config.toml
n_layer = 9
d_model = 576
n_head = 6
n_kv_head = 6
head_dim = 96
d_mlp = 2304
vocab_size = 11684
activation = "squared_relu"
norm = "rmsnorm"
norm_place = "pre"
norm_eps = 1e-07
positions = "rope"
rope_base = 26200.0
rope_fraction = 1.0
qk_norm = true
attn_scale = 0.157
bias = "none"
tie_embeddings = false
parallel_block = false
extras = ["local attention windows", "capped logits"]
init = "normal"
init_std_qkv = 0.0188
init_std_o = 0.0
init_std_up = 0.0188
init_std_down = 0.0
optimizer = "adamw"
lr = 0.000963
beta1 = 0.9
beta2 = 0.98
weight_decay = 0.17
lr_head = 0.00191
warmup_steps = 538
schedule = "wsd"
decay_fraction = 0.463
decay_shape = "linear"
final_lr_fraction = 0.0
batch_tokens = 65536
seq_len = 2048
doc_mask = true
train_tokens = 575500000
steps = 8782
dataset = "wikipedia_en"
Each number is 50 + 12 x the weight over the matrix's rms, rounded and kept within 0 to 99. Layers, rows and columns count from 0.

# layer 2 MLP down (transposed), 2304x576, rms 0.0479, rows 153-186, columns 240-287
67 50 60 43 55 29 42 37 38 39 42 36 60 66 49 63 59 54 29 53 61 40 54 61 41 76 54 24 55 47 77 56 69 42 40 59 44 58 68 43 91 27 43 64 38 51 50 44
44 06 46 69 81 49 43 68 70 49 47 28 57 60 51 44 55 54 41 59 53 62 45 30 79 49 45 54 51 52 70 30 48 58 57 45 42 46 60 44 50 58 47 65 46 51 24 32
55 50 59 60 41 37 50 53 65 66 59 47 50 52 54 43 62 61 56 52 37 53 59 50 52 53 43 32 47 55 56 56 42 36 33 54 50 42 50 62 42 51 61 50 49 24 50 63
47 69 65 62 46 64 32 35 43 74 46 49 73 57 46 53 57 21 54 34 48 43 50 35 37 23 50 57 68 39 54 53 36 57 39 35 56 26 56 64 29 29 69 38 28 42 52 52
64 50 53 56 49 53 42 59 51 39 62 41 67 11 31 58 35 58 58 47 56 64 33 49 53 41 62 42 43 58 61 32 55 54 39 40 55 41 50 45 53 44 64 51 52 50 45 36
47 75 41 69 41 39 38 54 63 26 49 56 44 43 50 62 59 26 57 50 71 45 45 76 54 54 45 55 29 49 53 45 53 55 58 51 55 40 30 51 55 46 45 67 66 58 50 46
41 65 31 54 70 36 39 59 36 60 60 51 45 44 47 41 40 36 46 53 51 50 59 50 31 37 45 70 33 42 55 49 23 42 45 55 42 57 39 47 65 48 51 42 62 38 78 58
44 38 68 62 62 51 59 59 56 53 63 59 40 54 40 48 40 47 66 60 37 63 44 47 56 70 49 50 63 51 64 40 46 68 31 53 68 32 29 37 41 59 53 48 59 60 51 43
25 54 65 64 77 52 47 65 47 64 58 56 38 38 42 54 53 63 59 40 41 58 63 39 37 40 62 41 56 56 53 51 40 50 26 56 32 55 69 37 35 51 62 51 46 51 30 33
34 47 50 53 39 57 42 43 65 56 49 37 50 20 59 61 69 55 51 54 60 55 59 52 47 52 59 62 62 52 57 55 51 71 50 55 57 51 61 53 50 38 47 51 54 56 38 38
54 84 41 59 25 57 59 44 44 32 36 44 45 48 69 55 47 65 46 54 42 44 53 37 59 47 51 46 78 49 70 56 60 38 37 53 58 49 40 39 43 36 75 52 62 36 23 59
71 58 65 53 47 52 56 38 48 19 67 48 35 30 40 65 42 45 54 63 50 50 41 52 56 24 55 33 55 53 58 55 49 58 45 53 37 43 82 54 37 49 14 68 31 58 62 27
76 53 25 38 44 45 62 21 47 53 62 40 56 64 43 41 31 25 44 37 42 66 40 46 74 52 64 52 42 52 48 43 68 33 45 55 66 76 39 62 47 56 50 45 42 35 70 77
51 48 46 65 67 49 43 61 12 50 51 52 54 50 66 38 46 54 24 55 53 52 74 46 39 55 47 50 73 38 55 65 59 56 48 63 38 29 62 67 52 50 44 51 58 55 50 57
58 28 42 47 40 49 50 52 46 36 71 56 61 39 43 41 59 56 58 47 41 47 56 34 53 57 60 71 54 35 53 43 32 47 41 41 43 48 51 42 50 76 51 54 55 49 58 43
60 28 46 38 53 61 55 52 65 59 49 65 35 41 51 47 38 47 29 52 45 31 37 55 40 33 51 31 43 48 27 48 47 40 60 35 55 58 41 35 47 68 68 40 52 49 39 36
50 23 38 46 36 54 53 49 58 76 30 43 48 28 45 55 65 54 62 45 19 36 51 51 52 43 40 66 50 45 48 50 44 75 47 51 63 57 45 50 74 45 32 50 56 55 38 44
39 39 58 47 54 52 35 54 61 53 56 38 56 33 31 55 48 38 49 79 51 44 45 66 63 57 46 66 50 45 51 45 53 51 41 56 41 33 36 41 34 42 55 59 56 62 60 21
40 45 47 60 33 61 61 51 62 46 58 55 64 45 56 64 59 40 48 64 67 58 47 37 41 73 53 50 23 68 55 90 30 70 96 46 48 22 36 26 75 49 50 72 58 52 47 43
48 56 32 63 61 57 32 36 62 55 40 60 38 30 52 50 42 51 58 47 56 48 66 46 51 53 41 44 48 49 69 58 61 68 70 52 46 60 47 64 41 63 32 59 32 44 52 48
55 39 48 40 44 46 42 59 39 39 51 43 73 41 60 55 68 59 67 42 37 59 48 28 40 40 45 31 38 50 64 49 39 66 67 42 42 50 23 51 50 50 61 33 29 48 48 42
56 22 42 19 32 46 27 40 40 63 43 52 54 53 59 64 44 50 31 57 32 60 55 58 44 52 43 42 54 49 53 58 62 55 56 35 53 67 56 64 43 49 50 54 55 56 29 46
48 54 63 44 49 46 82 33 58 39 45 70 47 24 52 46 44 47 43 60 55 57 65 51 56 54 62 25 20 38 70 58 71 50 61 56 57 49 23 21 72 53 47 47 56 56 31 33
57 31 39 50 56 64 58 46 42 40 42 63 46 42 43 31 40 66 66 36 40 52 38 55 47 43 46 53 52 53 34 54 73 46 70 57 52 81 47 43 46 49 72 28 60 51 52 30
45 41 38 40 53 33 67 35 51 42 44 57 63 57 51 54 48 68 44 50 45 57 67 53 58 29 43 56 63 44 50 64 42 44 43 35 52 68 43 68 45 41 61 38 32 34 40 53
35 28 57 38 55 42 48 37 54 59 65 40 46 36 32 65 72 38 47 57 40 51 67 60 66 65 32 38 69 69 47 41 48 49 47 49 53 36 42 21 48 57 67 59 57 51 36 38
63 32 60 58 49 50 26 39 59 47 64 40 52 69 40 37 58 61 47 36 32 45 64 45 54 45 49 53 54 47 39 57 43 53 57 40 62 75 53 55 45 60 59 41 43 59 31 43
49 54 26 49 61 68 46 17 43 51 60 71 50 46 39 40 41 48 32 32 47 40 60 43 60 32 44 59 21 44 45 70 60 40 65 25 58 44 53 56 64 36 63 39 50 36 29 57
38 41 67 57 38 60 70 64 60 47 39 40 42 46 28 58 43 60 66 76 57 55 41 58 22 57 62 41 80 38 58 32 41 36 64 51 59 43 58 39 41 60 68 53 51 67 55 48
56 59 41 62 45 47 40 44 64 22 43 53 62 42 51 27 38 46 50 54 59 40 55 54 58 53 71 57 47 60 44 54 45 47 47 60 40 52 53 32 40 54 60 66 54 73 50 49
50 59 34 36 52 52 71 46 54 72 41 45 49 43 56 43 48 84 49 50 45 58 41 53 31 40 35 59 23 62 49 41 52 68 41 39 62 76 31 68 45 34 39 52 52 69 53 51
45 44 31 55 50 57 60 42 43 51 48 55 76 45 64 35 55 53 59 60 40 51 65 43 41 60 54 44 47 51 59 57 42 34 44 52 51 37 42 42 57 47 60 50 64 60 27 43
34 44 37 46 72 41 54 38 45 46 58 45 46 37 61 60 32 65 45 64 47 54 50 52 42 42 63 38 37 48 47 29 45 27 43 41 32 71 66 34 53 31 57 44 49 52 57 34
44 12 46 31 52 35 56 46 40 47 23 44 43 38 45 31 32 32 35 61 41 39 48 59 49 34 27 46 44 28 32 56 64 45 54 45 38 57 40 64 45 50 62 56 31 36 47 48
# layer 2 MLP up, 2304x576, rms 0.0505, rows 154-187, columns 240-287
47 46 43 45 34 49 41 52 61 62 60 37 40 52 59 56 45 34 45 48 63 41 52 48 29 49 55 75 64 38 67 61 32 44 66 69 56 32 58 52 43 40 64 62 52 41 49 60
67 28 41 64 45 52 50 63 41 18 46 59 39 47 21 67 58 53 45 39 65 46 62 44 31 69 38 47 52 71 66 44 54 47 40 57 55 65 58 56 48 52 53 28 43 76 51 45
47 53 74 54 61 52 29 42 46 55 54 43 41 62 43 46 61 30 52 46 38 72 59 77 53 76 54 55 47 43 47 46 61 89 61 45 59 47 54 47 56 26 67 52 60 44 25 65
50 55 60 42 48 49 63 47 41 68 52 60 50 45 45 32 49 53 42 62 55 47 49 40 62 51 61 81 74 56 46 42 50 69 47 69 43 50 40 30 54 62 29 63 57 64 64 36
45 48 46 73 63 61 49 31 38 27 62 61 64 46 30 43 58 64 72 53 46 62 51 37 37 51 72 25 47 57 70 65 66 55 54 43 46 63 41 54 55 42 38 54 74 50 53 50
43 45 51 60 63 62 71 46 52 29 55 67 51 39 36 75 49 55 52 35 38 45 57 45 35 57 49 74 60 71 53 55 43 49 49 33 39 44 42 70 41 39 52 57 50 44 48 62
65 51 56 62 51 58 51 64 57 41 55 37 62 45 42 49 62 35 23 51 74 32 51 56 49 54 35 47 45 41 58 50 56 54 51 44 39 26 59 62 67 39 35 50 46 61 38 56
32 38 52 52 33 24 54 63 51 54 29 35 62 74 46 56 53 46 54 46 76 55 39 55 31 49 67 42 60 41 65 34 58 69 72 71 32 36 48 45 46 44 46 55 62 51 28 62
64 47 59 54 63 54 43 65 16 45 44 82 57 80 39 38 35 48 52 43 41 55 41 37 52 54 51 18 49 30 35 43 60 45 50 42 48 55 30 34 54 60 68 56 38 41 69 62
34 54 53 54 33 67 56 57 55 48 79 50 59 56 37 39 44 44 43 54 33 23 46 52 17 44 39 52 66 58 36 47 44 64 48 69 41 44 46 54 49 24 61 46 36 57 50 66
49 51 57 59 35 32 49 61 53 32 67 53 52 64 37 63 54 48 49 45 24 54 58 56 28 66 52 47 53 50 61 59 26 35 56 42 21 55 33 32 41 68 67 36 47 68 61 55
47 39 60 60 56 34 55 31 53 42 59 29 46 63 67 44 65 46 45 67 41 38 66 56 57 62 45 45 57 51 65 43 50 55 73 60 70 33 53 51 74 21 60 58 51 49 50 25
34 45 70 41 33 66 39 60 65 20 40 48 65 49 61 50 49 48 56 57 42 51 41 35 58 68 46 39 53 75 40 62 78 65 59 53 60 45 66 49 43 43 27 37 37 37 41 53
28 52 33 59 37 51 34 46 70 41 37 36 38 69 54 67 43 44 36 69 54 63 49 52 47 59 57 28 43 55 49 39 58 32 54 43 57 38 56 57 40 45 45 50 36 51 54 47
25 57 33 63 53 49 47 40 73 53 70 49 53 52 43 66 36 61 63 59 53 38 41 44 58 35 49 62 51 61 48 48 55 40 30 54 55 58 62 51 55 47 41 47 54 47 73 63
42 46 64 64 75 53 57 51 51 43 52 31 24 42 47 45 64 60 45 48 66 77 31 32 51 56 62 60 30 38 63 33 54 50 60 29 63 32 72 31 65 42 57 41 50 30 36 43
61 51 52 45 54 38 43 41 86 44 58 58 49 55 51 51 70 52 72 56 55 67 54 63 40 41 55 49 41 52 49 68 33 59 42 50 50 42 45 40 53 59 58 51 78 64 63 60
62 67 54 43 36 63 40 21 52 50 60 44 28 56 43 76 69 50 62 78 61 45 53 60 46 40 62 57 42 51 66 49 42 43 57 47 52 48 45 38 64 48 48 45 26 52 59 53
51 36 31 77 47 21 46 54 45 54 34 37 54 61 72 54 39 62 66 43 64 56 55 55 38 64 57 53 74 55 50 35 66 63 63 65 31 45 47 43 47 52 40 60 54 57 30 60
69 49 49 47 72 48 46 37 51 60 56 58 64 70 66 46 53 65 36 44 52 41 48 35 42 71 52 41 40 43 43 61 37 50 41 41 48 37 29 35 46 51 57 54 56 33 44 57
59 47 47 34 52 29 60 55 45 57 50 63 45 57 67 44 44 36 47 52 62 43 30 66 59 56 65 48 60 74 58 78 53 40 60 34 38 63 38 51 40 62 56 49 58 69 56 57
42 49 49 41 41 36 66 37 62 41 53 50 51 60 56 60 43 66 57 49 58 28 54 61 53 43 61 64 42 62 65 52 50 30 51 60 32 43 50 38 34 48 38 35 53 40 56 38
54 48 45 27 43 35 70 51 55 47 33 40 27 61 32 50 43 48 40 32 77 43 47 47 46 46 33 45 48 46 50 44 66 69 38 71 30 47 50 65 56 55 53 48 41 63 40 46
56 53 43 32 67 53 36 45 52 52 65 61 48 55 44 56 47 65 42 36 56 62 57 56 54 44 56 55 42 67 41 48 58 55 66 30 44 47 57 53 48 55 30 56 42 63 53 35
58 48 76 73 55 37 22 48 56 36 58 35 59 61 31 59 57 57 66 39 53 51 60 28 51 58 72 57 47 61 68 39 52 50 53 55 58 45 71 44 57 41 49 35 48 25 76 34
45 48 38 43 58 39 59 59 62 53 60 63 68 51 52 81 38 31 58 57 48 59 58 68 21 39 70 52 35 45 57 48 57 52 43 47 41 46 68 55 56 44 45 36 56 40 52 31
57 54 59 54 53 36 47 33 50 57 31 67 22 71 33 48 46 38 52 33 36 31 18 61 51 56 43 71 48 51 57 55 35 23 41 42 51 64 65 54 46 52 50 57 48 69 50 45
55 36 59 47 27 29 48 50 61 41 33 41 46 63 38 59 65 45 58 28 61 49 36 27 70 50 60 73 48 61 70 27 44 53 49 76 51 17 61 45 49 42 36 34 43 61 51 61
51 59 62 38 45 50 25 60 47 68 53 38 47 51 37 76 52 67 55 56 44 48 34 52 52 46 39 37 58 40 74 18 41 63 61 57 51 51 51 40 38 57 41 50 44 57 56 60
49 50 61 58 26 34 58 61 27 52 54 60 66 60 49 54 41 38 63 47 64 30 66 41 42 52 41 49 31 82 67 58 55 50 53 34 22 46 57 67 46 69 46 42 65 77 62 55
34 47 62 78 51 40 50 48 57 48 29 34 56 57 44 56 57 46 45 62 56 66 42 45 41 43 55 54 45 56 72 36 52 68 41 48 53 54 28 57 50 61 42 40 42 46 44 47
48 39 50 40 61 57 56 28 21 49 43 56 59 55 43 66 52 56 45 71 47 46 51 67 36 41 84 50 39 28 55 38 49 30 35 64 59 48 63 52 47 31 38 49 46 49 64 53
42 62 55 51 54 50 63 29 49 56 40 49 67 72 65 56 73 45 44 28 54 48 54 53 24 76 65 50 62 56 55 50 69 77 43 57 42 58 30 34 34 40 38 43 49 55 36 61
52 53 52 54 37 25 40 62 61 27 38 40 60 55 21 69 47 57 39 50 55 47 49 30 45 52 57 26 48 59 62 56 68 62 50 45 44 49 51 62 44 37 36 45 72 33 41 46